python train.py --n_layer=24 --d_model=128 --n_head=2 --n_kv_head=1 --head_dim=64 --d_mlp=320 --vocab_size=8192 --activation="swiglu" --norm="rmsnorm" --norm_place="pre" --norm_eps=1e-05 --positions="rope" --rope_base=10000.0 --rope_fraction=1.0 --qk_norm=false --attn_scale=0.125 --bias="none" --tie_embeddings=false --parallel_block=false --extras=["capped logits"] --init="uniform" --init_std_qkv=0.0347 --init_std_o=0.00501 --init_std_up=0.0347 --init_std_down=0.00317 --optimizer="adamw" --lr=0.00291 --beta1=0.9 --beta2=0.95 --weight_decay=0.037 --lr_head=0.00621 --warmup_steps=436 --schedule="wsd" --decay_fraction=1.0 --decay_shape="linear" --final_lr_fraction=0.0 --batch_tokens=16384 --seq_len=768 --doc_mask=true --train_tokens=107600000 --steps=6568 --dataset="wikipedia_en"
Each number is 128 + 32 x the weight over the matrix's rms, rounded and kept within 0 to 255. Layers, rows and columns count from 0.

# layer 11 MLP gate, 320x128, rms 0.128, rows 24-58, columns 0-63
[[142 165 112 123 136  99 120 144 113  97 139  73 100  94 165 109 112  95 153 108  82 170 117 140 156 141 147 102 127 139  92 123  58  67 160 152 120 188 143 159 110 111 134 157 134 174 105 170 121 119 105 175 148 194  52 122 134 103 118  93 115 146 109 142]
 [134  87 149 120  64 105 159 169  76 126 135 110  80 152 126 124 141 140  76 140 119 210 102 146 105 161 152  89 136 126  82 124 123 125 138  83 108 195 125  84 140 183 141 150 146 105 193 105  99  31 134 126  62 142  93 171 105 182 177 175 157 114  68 131]
 [152 161 123 129 129 174 126 156 106 141 173 137 106  73 142 168 120  97 185 141  85 176 192 158 130 131  93 126 135 155  93 111 104 166 102 136  71 140 137 122 103 130 101 139 102 115 134 110 134 119  73 148 114 105 116 150  78  95  84 154  86 163 127 113]
 [137 117 100 129  67 128 133 129 120   0 113 120 110  76 181 100 116 150  93 138  61 186 199 110 115  71 115  92 186  81 192 142 114 116 187 100 116  96 120 148 176 124 164  95  86  91  72 183 142  83  68 112 156  75 184 151 168 163 104  93 182 179  81  98]
 [ 84 114 120 108  79 117  94 137 165  90 112 118 136 174 130 140 131 131 169  88 128 159 175 165 105 133 163  75 155 103 166 156 138  77 156  68 109 107 131 146 103 175 122  88 101 133  65 187 120 132 123 122 134  50 102 130 152 142 204 158 110 176 183 129]
 [127  80 140 124 169  96 139 141 168 121 152 101 132 133 123 144 135 109 153  98 105 133 116 176 178 130 172 107  90 178 128 141 168 111 113  92  50  99 111 142 188 110 122  79  90 146  97 144  64 138 111 125 167 182  72  83  95 151 142 108 140 167  74 178]
 [130 123 154 130 169 140 174 200 115 115 207 119  88 130  77 138 162 150 143 161 103 119 179 125 111 125 113 148 155 135 133 122 120 156 143 125 128 104 201 132  53 146 158 118 157 139 116 162 107 193 127 150  72 115  96  80 136 113 145 126 107 135 159 125]
 [140  99 154 137 140 118 139 154  90 124 147 138  97 162  25 118 140 129 110 152 154  94 148 143  99 118 131  37 203 173 134 164 136 123 148  97 158 143 109 125 169 121 160  95 104 212 173 129  89 126 142 132 135 211 124 140  94 137  99 174 168  94  98 124]
 [134 110 126 140 124 118  83 122 138 115 191 168 179 129 110 138 127  70 134 133 104  47 138 195 131 111 121 147 139 104 128 101 171 175 114 108 129 155 117 125  97 114 108  65 162 112 128  80 126 112 171  81 206 121 148 110 131 191 123 166 135 146 145  99]
 [ 78  85 156 133 101 143 128 144 116 150 193 121 103 137  43 193  98 151 176 121 109 159 198 126 123 124 102 137 204 199  81 166 119  97  49 105 141 102 144 148 145 143 184 113 123 114 178 213 139 136  87 128 163 102 172 144  51 135 177 115 122 111  92 112]
 [126 130 107 120  83 121 116 135 134 122 107 128 138 143 144 165 105  82 116 124 110  90 146 149 162 143  63 128 146 200 156  98 188  93 134 102 114 156  71 118 164  89 172  74 135 155  95 139 126 144 111  60 123 125  75 174 109 211 145 125 167 130 105  66]
 [146 147 103  63 132 142 129 137  75 124 143 126 146 100 108 168  58 100  99  50 103 145 140 177 149  69 136 130 165 143 122 153 106 165 187 105 124 102 170 145 211  63 129 172 184 185 172 176 115 148 189 225 111 143 130 151 104 165 133 129 104 142 136 111]
 [165 160 180  38  91 187 116 137  66 126 176  94  66 133  98 111 101 132 116 104 133 187 148 135 110 122 146 161 139 167 136 107 186 140 162 113 173 120 125 105 132  82 117 114 132 110 187 141 179 110 138 211 116 144 127  82  80 149  88 132 136 156 167 107]
 [119 198 131  65 147 129 149 166 146 116 133 139  84 152 138 194  84 132 152 153  82 117 157 149 120 172 112 144  79 124 184  78 194 119  71 104 129 107 127 125 130 102  73 165 169  66 158 167 122 135 118 149 112 106 155  75 106 105  96 150 187 162 132 112]
 [156 127 157 143  82 175 108 112 135  93 145 134 127 149  80  91  88 123 104  99 104 137 155  47 124 113 113 136 180 136 137 100 165  65 115  70 132 120 113 139 170  96 121  85 125 175 133 181 194 126 135 151 136 149 150 109 100 169 127  96 157 140 147 123]
 [141 123 146  65 135  92 135 147 103  86 102 133  72 120 118 188 130 165 116 178 112 151 194  53  59  98 129 108 166 158 119 187 115 107 193  87 151  74 126 153 157 152 211 139  83 115 125 231  98 144  60 126 124 128 188 159 167 141 133  98 167 145 160 156]
 [ 78 137 104 113  97 108  83  74 121 135 117 133 144 154 139 106 158 111 114 136 131 124  70 111 119 145 105 116 132 107 118  96 172 158 168  89 149 139  79  81 119 153 110  94 122 122 190  94  96 152 171 105 109 134 109  95 134 151 156 156 118 145 164 142]
 [168 102 143 143  86 124 145 148 100 122 131 141 151 110 157 114 144 123 143 185 108 147 167 162 106 102  73 149  66  97 108 125  84 201 145 177 151 130 126 118 134 100 143 166 171  87  91 128 137 141  77 107 140  67 118 112 124 120 104 180 104 134 162 124]
 [147 158  94  82 114 133 159 107  93 146 110 139 130 158  99 119  76 126 130 159 125 178 191 113 156 113  92 103 111 146 119 120  91 123 123  92 127 170 116 173 124 148 127 169 124 141 124 112 196 100 147 101 115 104  85 167 125  89 124 115 156 104  95 110]
 [154  97 111 130 184 111  87 171 125 136 122 132 120 137 112 155 121 125 189  91 105 136 148 135 136 167  85  77 145 169 130 147 163 136 130 129  79 126 107 122  74 128 127 122 109 150 131 166 105 130 125 115 188  99  65 111 120 154 133 142 106 161 184 159]
 [120 158 108  77 139 146 148 155 170 104 121 119  96 152 205 194 127  97 151  52  94 134 195 118  99 132 159 121 168 159 121 206 140 188 182  66 115  95 132 103  89 148  95  87 132 145 146 205  80 160 112  87 156 144  86 128 131 127 154 120 131 146 160 131]
 [172 142 126  87 170 180 112 127 125 113 158 132 146 103 144 126 108  98 203  92  80 135 129 152 138  77 156 183 181 115 101 129  87 215 162 154 147  95 145 167 106 213 169 152 115 120 108 168 155 132 116 188 140 101  99 151  99 104 120 124  92 187 104 123]
 [ 98 126 169  99 166 131 110 173 187  71 169 132 118 117 100  77 169 170 163 106 111 109 141  59 163  93 114 117  85 151 104 189  71 130 132 135 105 160 123 140 106 125 116 151  78 197 120 106 184 159 163 138 205 139 150 116 112 118 158 147 186 147 183 101]
 [157 139 121 137 170 114 164  97  95 138 126 149 131 164  88 103 151 139 139 168 115 146 173  69 129 104  78 121 156 139 136 166 144 166 123  98  83  93 176  96  99 163 128 134 142 103  75 197 158  99  84  59 140 136 178 102 137  61 131 121  98 130 105 141]
 [150 148 145  87  84 109 109 154  96 122 113 155 138 144 110 127  68  76  50 108 118 140 155 133 106 104  98  80 153 162 181 110 140 174 149  80  95 141  80 136 145 126 137 170 175  67 120  83 136 159 155 154 126  88 119 127 135 161 133  97 161 132  80  77]
 [111 135 125 122  78 111  99 139 132 130 168  63 176 101 116 116 109  94 102 102 152 156 144 132 197 102 124  77 200 146 164 140 120  99  88 132  78 234  93 157 130 117 151 126 151 169 145 107 120 133 128 120 115 108 179 106 150 151 149 128 147 141 163 170]
 [181 127 192  97 125 152 131 157 134 138 113 107 127 120  83  89 125 121 134 123 111  94  78 136  82 136  51 117 143 137 172 118 141 120 105 140  94 164 202 134 148 132 114  85 170 181 106 139 205 106 114 188 122 186 145 114  92 128 109 138 148 128 138  78]
 [173 126 160 106 136  98 108 117  84 136 161  88 129  91 129  87 101 101 140 174 130 128 127 139 163 105  96 188 137 102 122 167 119  97 141 104 117 112 195 181 160 161 149  72 164 190 110 111 115 152 106 143 131 122 172 168 158 125 133 117 148 114 146 121]
 [128 142 137 110 133 163  85 153 129  90 164 145 131 152 129 159 123 149 111 141  72  97 126 199  93 161 119  98 121 155 161  99  90 227 148 181 125  76 114  91 102 160  83 127 186 174 132 145 178 100 110 116 123 156  97 121  68  76 109 179 139 200 167  69]
 [ 93 115 116 155 100 137 157 106  95 135  86 103 142 133 125 131 117  95 126 126 142 135  83 136 121 146 125 169 107 137 144  99 188 156 109 141 114 181  97 146 199  98  88 120  85 122 168  82  95 111 146 145 148 152 159 137 111 131 176 118  87 134 166 139]
 [121 125 143  77 140 133 145 200 119 115 145 125 118 130  83 153 123  80  58 132 114 123 156 127  38  79  83 101 122 132 115 121 176 149  93 168 100 170 156 133 205 103 138 100 210  83 181 106  81 148 159 174 131 100 163 149  99 168 126 135 123 117 156 126]
 [160 121 124 165 182 116 105 118 102  74 182 111  65 113 153 186  78 166 186 154  92 101 171 111  51  73 138 120 117  94 175 207  89 190 116 131  76 119 164 158  93 201 116 154 122  92 141 104 124 106 114  94 123 100 142 158 124 124 130 203  95 160  62 122]
 [118 160  94  88 156 145 135 147  95 132 129 109 170  35 129 121 140 104 137 130 125 111 105 129 110 109 153 169 168  85  85 138 109 147 118 115 199 141 243 137 128  86  99 164 137 129 151 175  39 135 163 221 110 103 136  97 160 119 167 139 116 148 154 148]
 [115 103 128 137 148 143  54 141 133  75 149 135 126 158 149  91 144 103 115 113  69  78 131 106 111 137  62  91 113 112 164 135 100 146  90 148 109 134 121 142 121 175 132 123 108  97  86 115 159 118 119 125 109 129 124  79 109 125 185 168 156 168  64 164]
 [152  59 172 150 121 105  52  96 135  92 144 137 184  75  56 123 100 119 156 135  89 120  81 139 140  84 113 161 115 180 141 155 154 113 118  66  95 192 109 110 201 126 155 140 127  88 156 141  88 101  86 115 164 125  94 124 135 145 140  91 123 136 125  92]]
# layer 11 MLP up, 320x128, rms 0.114, rows 24-58, columns 0-63
[[111 140 140 169  41 149 171  80  86 128 118 120 121 130 129 127 122 114 131 151 125 157 145 209 123  74 141 135 143 115 142 138 166  99 160 117 116 121 113 123 150 130 160 161 109 127 148 109  81 109 110 139 120 148 104 191 145 134  83 119 124 129 134 113]
 [103 100 116 116 147  71 145 154 145 121 123 148 131 106  85 183 170 158  95 154 126 106 107 120 123 162 175  98 104 101 123 136 104  64 152  96 141 132  82  94 138 132 146 166 104  81 161 101  71 127 169 125 103 153 136 146 130 148 160 184 169 128 120 154]
 [129 153  99 117 158 141  96 167 143 120 113 121 129 130 146 159  62 170 153 112 123 181  97 153 186 101 174 106 144 152 141  94 177 131 165 128 167 103 116 119 128  75 102 153  63 171 160 182 105 166 104 105 160 167 124  77 159 121 108 140 122 140 147 135]
 [124 106 101 139 145  59  61 204 133 173 110 127 173  86  36 146  32 161  89 147 120 134 128 105 100 172 104 148  71 104 174 134 159 188  87 111  63 126 111 130  74  72 139 100 201 106 182 129 126  76 178  90 102 152 175  82 124 244 129 214 197  67 150  58]
 [103  68 133  74 172 126 101 137 116 115 125 148 145 132  90 168 113 186 113 108 132 119 139 188 122 199 103 133 123 165 176 114 135 100 101 154 107 104  65 142 152 132 120  92 181 109 111 140 153 105 122  62 153  86 146 127 107 183 100 135 178 207 174  97]
 [ 65 161 162 138 121 130 179 117  77  99 144 131  89 132 132 138 144 126 118 132 108 115 129 126 105 120 124 158 104 172 105 100 133 100  94 129  86  91 161 162 111 119 121 144 139  98 187 114  94 138  88 111  81 134 132 116 105 127 131  55 150 168 132 115]
 [154 129 105 162  58 137 171 149 112 144 119  90  84 190  96 135 144 120 164 133 154  79 176 126  97  88 159 117 103 153 158  88 198 136  97 168 113 178 165 140 136 155 158 160 154  41 112 135  76 172 122 133 102  92  80 163 124 103 127 110 112 126 115 167]
 [ 82 173 176 150 128 144 118 160 116  84 141 145 164  80 154 130 205 122  80 135  75  72 124 139 126 124 146 141  79  60  93  90  97 125 182 168 169 147 148 111  91  72 149 178  76  42 125 136 182  93  96 226 106 129 110 139 155 102 133 128 102 198 153 164]
 [113 135 118 115  79 151 101 126 160 106  78 117  91 138 148 136  99  85 125 112 116 131 100 104 157 139 150 129 134 134 160 164 121 110 164 118 117 147 111 128 170 186 191  96  75 154  73 132 117 154 176 150 165 171 100 200 122 148 111 105 189 160 123 164]
 [ 67 150  83  96  84  95 136 150 163 136 146 100 127 194 110 160  85 193 109 132 141 166 147 111  95 140 124 115 178  67 105 151 160  73  98  98 177 141 129 181  78 116 119 128  82 114 102 137 120 124 168 147 141  81 191 172 128 132 176 152 231  71  95 119]
 [159 158  85 160 121 153 154  99 141 120 124 130 171 135 141 136 169  48  94 184 162  87 115  96 181 111 195 120 120  86  80 139 117 141 183 148 149 148 141 128 163 144  94 176 134 186 104 125  74 121 180 131 161 120 123 114 151 108 119 158 124 129 122 108]
 [179  90 167 142  89 127 114 151 128  85 139  93 118 100 114 156 136 133 174 212 104 154 143  22  93 103 106 114  68 129 156  89 174  90 117 126 101 102 164  99 129 120 140 102 129 130 136 104 143 135 123 153 125 122 145 159 157 137 150 117 176 129 169 172]
 [121 100 129 129 105  67 125 159 136  91 144  87 196  68 139 158 137 115  58  96 127 109 100 135  97 143  94 106 126 109 162 170  76 172  77 125 123 163 147 165  85 145 127 116 128  81 108 145  67 105 141 118 136 133  62  83 173 141 158  81 129 128  59 139]
 [100 100 125 119 142 164  85 116 156 113 154 187 148  79 147 102 132 124 160 136 107 122  84 102 115 196  75 136 111 182 131 134 173 146  98 154 133 137 190 123 114 152 148  99 139  92 104 155  98 143 104 116 142  99 126 138 106 156 138 127 136 145 147 145]
 [ 85 120 159 149 116 112 106 120 141 140 135 104 183 145 163 166  95 126  89 153 133 129 168 132 146 175 141 161 133 114 157 121 157 112 102  84 148 121 135 137 178 114 100  81 179 130 149 121 126 135 185 131 115 176 188 100 129 182 143 127 143 121 124 146]
 [151 173 132 101 170 106 121 176 189 116 104 136  83 149 166  96 148  56 122 163 131 142 121 108 108  84 102 122 106 139 137  69 124 149  60 171 178 133  93 122 103 147  99 142  96 149  88  95 132 218 142 165 117 106 105 142 138 120 115 110  73  97 102 138]
 [171 169 130  90 222 156  58 132 126 143 180 140 150 132 129 164  94 115 178 112 147 142 118 125 185 139 130 115 128 123 132 135 179 126 110 130 129 121 154 137 138 152  84  63 179  74 107  95 107 164 169 136 152 103 131  69 121 188 136 121 167 122  78 107]
 [114  71 157 118 117 152  71 143 143  99 161  72 126 134 140 135 155 161 146 121 130 138 176 111 149 136 136 159 134 163 141 193 122  91 129 127 133 131 175 154 153 111 132 200 118 103 152 128 148 142 150 209 156 126 157 213  99 124 139 138 146 139 122 177]
 [176  85  77 126 144 101 148 116 145 146  85  96 173 142 125 137 118 148 150 162 123  73 136  70  85 108 115 123 112 110 140 123 123 167 143 123  89 141  91 167  97 126 160 196 121 106 142 136 170 176 134  99 148 110 138 195 127 103 116 135 118  88 106  64]
 [ 85 135 134 124 114  93  89 136 122  79 132 135 125 158 150 174 148 173 150 119 125 131 176 183  95 148 172  61 121 133 117  85 147 107 135 119 136 153 117 149 135 127 114 139 121 128 115 165 120 123 111 154 106 142  87 141 150 101 131 196 130 137 130 137]
 [ 92  95 172 136 121 149 175 180 146  75 134 153  74  80 147 135 156 124 120 130 108 135 102 131 149 191 135 136 123  78 187  63 141 171  91 210  94 181 116 124  91 151 147  80 130  84 145  32  93 132 120  64  44  92 117 175 162 121 114 102  98 157 100 142]
 [119 147 107 134 133 149 124 147 116 155 109 194  60 135 149 128 154 140 129 153 147 120 140  84 155 182 148 135 126 117 186  87  96 136 160 125 165 127  89  95 113 154 119 132  79 120 140  84 172 134 111  97  95 168 140 151 114  67  97 112 135  88  92 111]
 [144 103 127 139  82 132  77 134 132 154 144 132 105  92  87 157  70 113 137  91 137 138  59 102 103 186  88  97 135 166 106  94 199  98 157  80 200 120  48  61  88  85 123 170  69 143 155 186 158 146  79 176 167 155  87 109  78 174 124 145  93 143  97 151]
 [150 153 145 162 152 154 109 109 142  67 161 127 118 101 156 173 122 102  82 151  97 135  91 108 110 215 127 121 107 109 137 117 128 180 156 179 191 141 122  68 120 151 107 136 197 133 118 126 113 121 124 119 165 178 155  67 100 153 119 173 151 146 121 124]
 [107 132 102 142 121 156 114 146 161 100 139 145 113 129 127 138 183 127 156  82 129 123  70 146 131 146  89 147 123 169 153 103 126 190  82 130  96 110 157 130  99 124 103 147  89  94 160 125 133  80  98 120 118  94 138 136 124 165 134 179 181 147 124 141]
 [105 168 114 149 103 131  97 127 128  91 144 139 108  83 138  68  72 166  79 179  99  86 129 170 116 135 114 109 193 131 124 191  99 134  85  97 133 141 141 118 120  99 191 189 101 142 163 144 132  91 107 157 156 172 164 131 146 114 120 171 155 149 159  59]
 [144  81 120 159 107 115 130 109 140 165 113 125  91  82 125 110 123 155 141 179 166 133 138 125 160  98 129 105 146  77 151 149  96 103 190  72 132 148 140 154 204 140 127  83  86 140 121 143 148  83 151 140 172 159 165 116  83 132 100 139  94  95 104 139]
 [123 132  94 198 152 130 155 115 133 155 126  71  83 107 155  74 143 143 161 156 159 148  92 146 185  63 149 149 143   6  90 116  90 110 136 127  62  95 150 170 172 111 122 104 142 139  64 170 172  64 172 123 119 120 188 126 162 122 103 140 153 100 129 131]
 [168 122 143  62 190 116  89 169 159  79 163 119 124 127 159 179 137 129 149 112  93 113 183 174 126 167 131  55  69 187 168 131 124 178  75 139 107 139 114 137  97 109  91 112 180 149 147 111 151 137 128 126 116 129 123 158 117 201 133 145 164 139 162 137]
 [144 120 129 148 144 154 113 134 106 135 190  88 135 133 133  68 145 119 147  90 143 126 111 136 120 109  92  74 131 140 151 156 117 132 148 138 190 147 194 122 140  78 127 180 104 206 146 136 191 157 112 163 104 182 123 154 133  62 143 137  62 125 143  88]
 [ 79 125 153 138 204  74  93 155 138 113 114 104 113 147 139 135 112 162 113 158 123 103 220 126  81 159 120 134 104 121 168 173 185 153 122 124  86  58 111  92 143 181 114 135 125 104  99  73 133 167 154  91 185 148 168 110 129 136 171 159 161 140  88 124]
 [159  71 129 151 160 127 102 125 116 130 156 101  99  99 104  78 134 110 138 132 126 138  74 109 139 101 137 169 208 105  98 149 101 186 126 148 148 166 211 121 142 147 136 136 131 165  93 124 149 131 114 182 119 155 148 128 129  95 125 199 144  81 114 145]
 [114 156 109 124 116 117 155 131  98 127 125 166 109  99 126 114 144 111 132  73 113 143 144 208 164 172 123  83 108 157 114  98  80 156 142  45 138 138  81 148 108 121  97 158  61  53 163 109 143 159 183 162  97  49  53 112 156 129 125  93 165 135 125 117]
 [ 85 164 139 117 145 184 115  96 156 145 121  82 130  60 160 156  95 108 103  66 129 103 143 107 100 125 157  95 216 134 115 165 143 110 123  99 134  98 128 119 128  92 117 140 156 155 168 194 130 137 135 166  96 186  71  78 115 100  97 119 132 149 115 106]
 [165 191 139  87 132 116 201 172  93 174 129  69 100 165 132 161 139  76  84 109 158 146 112  90 113 136 130  87 139 106 140 128 135 129 159 148 167 158 167 112 102 193 107 137 153 149 165 136 113 137 106 167  30  92 124 179 139 144 111 117 156 111 181 143]]
# layer 11 MLP down (transposed), 320x128, rms 0.111, rows 24-58, columns 0-63
[[127 104 138 148  98 201  76 145  73  83  93 141  64 154 106 143 105 142  93  99  78 181 162 156 137  92 127 116 137  84 122 149  88 144 105 100 148 110 101 107 127 130  90 158  98 134 190 142  84  80 153 152 122 175  90 107 119 114  97 116 128  75  93 109]
 [ 84 142 115 143 156 101  77 117 160 125 136 147 147  29 146  88 137 140 128  98 153 100 146 123 130 153  74 156  96 151 162  69 120 126 115 157 135  90 121 131 113  79 115 127 137 153  72 143 135 158 136 124 142 148 156 126 162 109 122 111 164 185 172 148]
 [118 105  89  98 180 121 106 127 188 165 171 154 153 138 121 192 128 114 108  98 179 116  91  93 154 127 123  92 123 110 131 141 117 135 117 142 157 128 128 124 145 109 142 144 128 126 147  35 117 131 174  95 128 112 126 151 123 143 154 122  99  67  58 137]
 [175  84 145 184 131 131 124 173 158 109  98 178 119 137 206 151  85 189 111 155 107 168 194 119 146 105 122 146 102 133 176 100 184 140 163 147 101 105 121  73 136  90 100  80 135  98  49 164 150 109  65  72 240 100 149 164 174 101 118  69 184 136 176  90]
 [133 144 105 160 164  99 163 106  67 159 124 136 118 109 121 185 125 143 123 160  83 103 139 114 173 197 103 140 117 107 103 161 141 109 119  88 101 149 130 139  89 157 154  91 171 121 122  95  89 125 132 125 107 123 117 118 114 126 114  51 133 136 125 128]
 [147 124 134 146 114 119 148 138 144 103 120 113  85 173 172 176  98  83  91 158 131 119 120 136 170 130 172 139 113 167 123 162 127 117 161 149 128 120 147 102 118 145 122  71 146 166 155 142  89 182 108  91 111 189  96  94 133 106 130 159 171 148 135 144]
 [ 86 164 122  79 156 144 144 136  87  87  71 176 158 162 127  73 140 162 140  70 101 151 151  87 121 114 125 131 175 155 136  97 104 155 113 138 133 142  78 166 121 112 116 113 109 150 114 102 124 109  76 126 110 136 157 154  99 163 146 136 157 105  77 105]
 [110 177 126  95 123  92 160 145 149 113  82 188 169 177  51 121 150 137 110 116 113 171  94 130  63 104 164  82 164 135 134 172 113  89 193  63 149 157 106 134  81 182 153  98 102 177 141 114  90 133 126 140 108  98 168 172  59 126 120 138 106 106 147 134]
 [115 108 125 133 165  70 176  94 129 160  67  97 128  85 155 144 121 144 138 134 124 145 138 134 109 170 117 120  84 133 133 100 121  89 152  87  93 150 111 156 135  91 183  94 120 142 169  55 125 124 117 157 140 122 124 127  50 140 106 109 110 132 116 106]
 [117 123  77 121  87 167 113 109 148 137 100 122 144 100 150 134 158  92 114 151  69 139 165 107 183 168 131 165  77 123 164 103 135 162 132  98 155 103 129 128 145 118 130 154 125 129 125  77 133  86 164 194 181 107 171 104   1 183 180 130 155 139 143 120]
 [152 131 168 141 119 165 167  82 132  28 191 105 139 124  94 133 157  65 115  93  81 115 130 159 129 155 106 145 150 105  68 107 106 122  96 171 160 199 110 130  94 121 145 137 128 145 156 130 116 119 120 162 105 126 172 100 135 146  93 119 144 180 128 137]
 [183 139 110 159  95 140 117  98 152  89 113 140 135 137 127 117 103 165 158 145  52 135 171 110  81 161 120 108 119 122 127 165  86 108 138 133 101  96  94 176 158 209 154  76 153 127 161 156  94 158 151 127 119  89 168  60 152 175 139 166  99 135 129 124]
 [168  98 140  93 108 119 158 169 146  83 166 112 136 155 116 163 170 114 122 163 131 113 143 128  82 131 130  94 153 161  99 121  82 204 181 133 143 227  95  89 177 141 103 119 147 125 126 129 149 124  94 159 121 115  94 116 140 188 114  77  99 162 129 133]
 [ 92 162 117 137 144 143 120 154  80 148 146 148 135 160 137 131 127 145 127  98 138 127 118 117 118 152 173  49 148  93 105 144 137 176  83  98 115 121 102  85 152 132 101 173 144  53 125 145 119 138 173 143 127  99  69  79 164 108 128 128 173 155 145  86]
 [126 159  98 107 142  98 115  80 101 151 114  86 109 150 178 110 118 139 133 116 144 103 127 168 124 133 111  83 144 178 113  75  81 173  94 144 137 116 140 106 185 153 144 171 151 120 126  90 131  85 142 144 156 150 158 116 218 102 142 117 149 127 102 107]
 [189 178 138 117  89 167 126 128 104  82 138 126 127 126  81  71 106  99 142 134 136 221  87 111  98  73 113 146 113 202 145 137 107 105 113 196 145 166 201 147 145 134 115 120  83 138 121 197 161 116 119 130 109 140 127 138 120  89  90 179  51  65 165 149]
 [145 135 140 108 143 118 143 130 130 137 149 102 130  43 123 141 114  50 105  62 202  91 130 128 156  90  91 202 142 143 150  53  94  66  90 165 107 109  95  59 132 136 188 149 125 169 109 149 135 131   6  67 161 173 103 168 168  87 159 138 144 171 163 147]
 [125  44 129 107 124 110 115 106 202  57 175  97 144 127 155 126 100 115 168 125  85  73 102 154 144 134 103 127 152 109  95 132 157 133 112 167 118 167 116 185  87 104 144 177 139 123 119 107 140 118 119 110 109 140 140 116 140 172 115  78 165 158 153 156]
 [133 112 154 134 192 139 150 117 136 120 182  56 126  63 144 172 137 100 128  77 153 119 116  44 131 141 131 169 121 144 127  91 152  86  66 163 122 111 107 105  98  70 157 112 123 150 110 136 149 138  50 109 114 136 120 164 126 194 129 106 145 189 156  92]
 [196 125  97 165 115 124 119 107 136 102 150 163 176  66 128 147 135 130 167  98  84 129 106 169 124 153 116 156 113 167 105 127  98 141 142 149 118 141 145 139 177 114 129 121 168 184 131  90 127  99  52 120 133 147 104 134 158 180 155 101 135 220 125 115]
 [ 90 131  90 152 142 175  94 135  98 142 148 190 118  62 134 129 136 106 162 174 202  94 141 114 117 134 159 120  76 123 110  92 149  58 137 146 142 160 112 101 152 111 138 141 115 195 144  85 125 172 128  31  89  87 149 108 170 132 133 121 143  68  66  63]
 [182 122 122 161 171  72 162 109  99 172  94 129 126 119 130 156 137 181 116 156 179 122 122 132 140 161 100 140 155 168 104  84 123 136 136  73 143 106  78 144 165 155 124 135  52 119  93  90 146 190  98 152 149  78 125 152 111 172 102 134 144  72 108 156]
 [182  94  92  95 137 189 135 139  84 151 146 164 129 173 115 103 103  75 112  79 107 115  60 142 119 134 105  68 157 179 124 152  79  92 154 144 154 205 140  99 206 145 185 160 134 122 160 177 151  98  48 100 173  92 154 135 106 126 162 176 101 102 109 124]
 [ 86 107 139 125 145 152 181 124 117 147 114 182 114 149  85 100 100 155 128  53 114 189 150 131 147 148 162 160 171 176  88 167 105 103 175  99  92 173 102 164 112 204 136 110 101  47 162 136 134 114 190  77 161 128 143 131  89  63  99 148 112 107  68 126]
 [128  85 130 143 115 135 107 154  90 207  89 130 103 113 117 148  73 115 157 188 132 156 143 107 106 120 128 150 157  97 165  98 130 122 139 109 129 124 132 151 153 137 121 132 138  69  94 147 122 165 160 125 117 127 117 144 102 116  90  97  86 101 103  76]
 [158 177 114 120 145 140 121 170 143 119 149 111 137 127 138 125 127 124 121  59 164 163 139 142 163 115 126 161 106 107 111 151 158 145 147  64 182 120 142  86  63  75  66 139 122 131 166 102  78 134 162 111 135 121 139  94 140 140  82 120 125 123 104 141]
 [141 166 128 103 174 156 105 210 152 202 142 144  94 153 136  88 159  97 113 135 125 165 139 122 109 173 125  89 143  75 130 150 154 139 153 155 173 172 161 110 105  89 123 134  71 182 223  80 189 112 136  92  99 167  56 139 126 168 149 115 162 104  77 124]
 [131 100 147 130 114 108  53 127 141 185 119 109 107 167 146 126 104  98 134  91 128 141 132  79 132  98 129 100  62 110 156 145 106  80 112 126 110 138  75 130  71 155 106 108  86 100 182 139 135 136 185 150 124 124  81 127  65 140 142 174 131 125 152  87]
 [168 159 141 123 123 190  97 113  98 179 135  80 105  76 104 166 151 147 113 123 152 176 108 160 176 108 132 169 121 129 115 169 102  97 117 120 109 108  98 211 127  96 217  37 118 139 105 173 110 120 147 117 139 153 121 147  96 177 125 114 139 143 161 106]
 [102 121 156 128 135 158  71 140 180 119 115 155 170 188 129  97 140 175 167 134 178 133 135 164 144 110 181 108 179 109 103 148 114 101 150 110 169  81 109 113  96 155  83  64 127 133 155 122  85 123 114 121 141 128  78 177  98 108 122 149 190  51  63 161]
 [ 49 135 135 138 117 124 120 168 143 140 132 135  81 205  89  92 129 103 171 168 141  62 119 125 132  80 154 152 131 128 163  66 218 132 137 163  78 198  87  90 114 194 126 123 125 122 109 197 209 130 123 124 151  77 145 137 130 109 131 147  91 167 189  73]
 [140 143 128 161  81 142 182 123  80 142  99 103 122 134 165  88 100 180  62 112  92 130 183 142 100  83 103  80 117 110 134 133 161 104 156 114 134 115 100 131 118 122 143 148  86 159 145 133 129  34 105 108 149 129 166 140 147 130 120 166 101 124 138  89]
 [135  81 205 149  74 186  97 190 126 148 103 174 124 145 121  74 149 138 113 127 171 166 149 121 160  64 154  86  72 127 117 122 114 141 121 129 130 206 114 104 185 119 129 142 112 130 144 151 201 158 137 119 101 117  93 138 158 122 126 119 162  82  77 141]
 [177 112 152  75 124 155 142 100 148 129 159 121 142  73 108  92 162 149 166 119 111 120 124  68 119 138  87 166 102 130 150 138 110 146 133 101 158 130 108 173 154  94  78 104 156  90 204  94 129 141 186 132 150  87 141 211 129  93 156 143 180 163 150 137]
 [137 118 106 121 143 153  98 144 144 128 192  53 133 105 148 125  95  89 131 165 189 155  88  78 133  92 131 122 164  97 163 136  61 174 164 155 125 105 164 104 115 131 142 159  93 145 140 120 151 174  83 159  60 138 123 184 136 152 137 119 141  71  90 146]]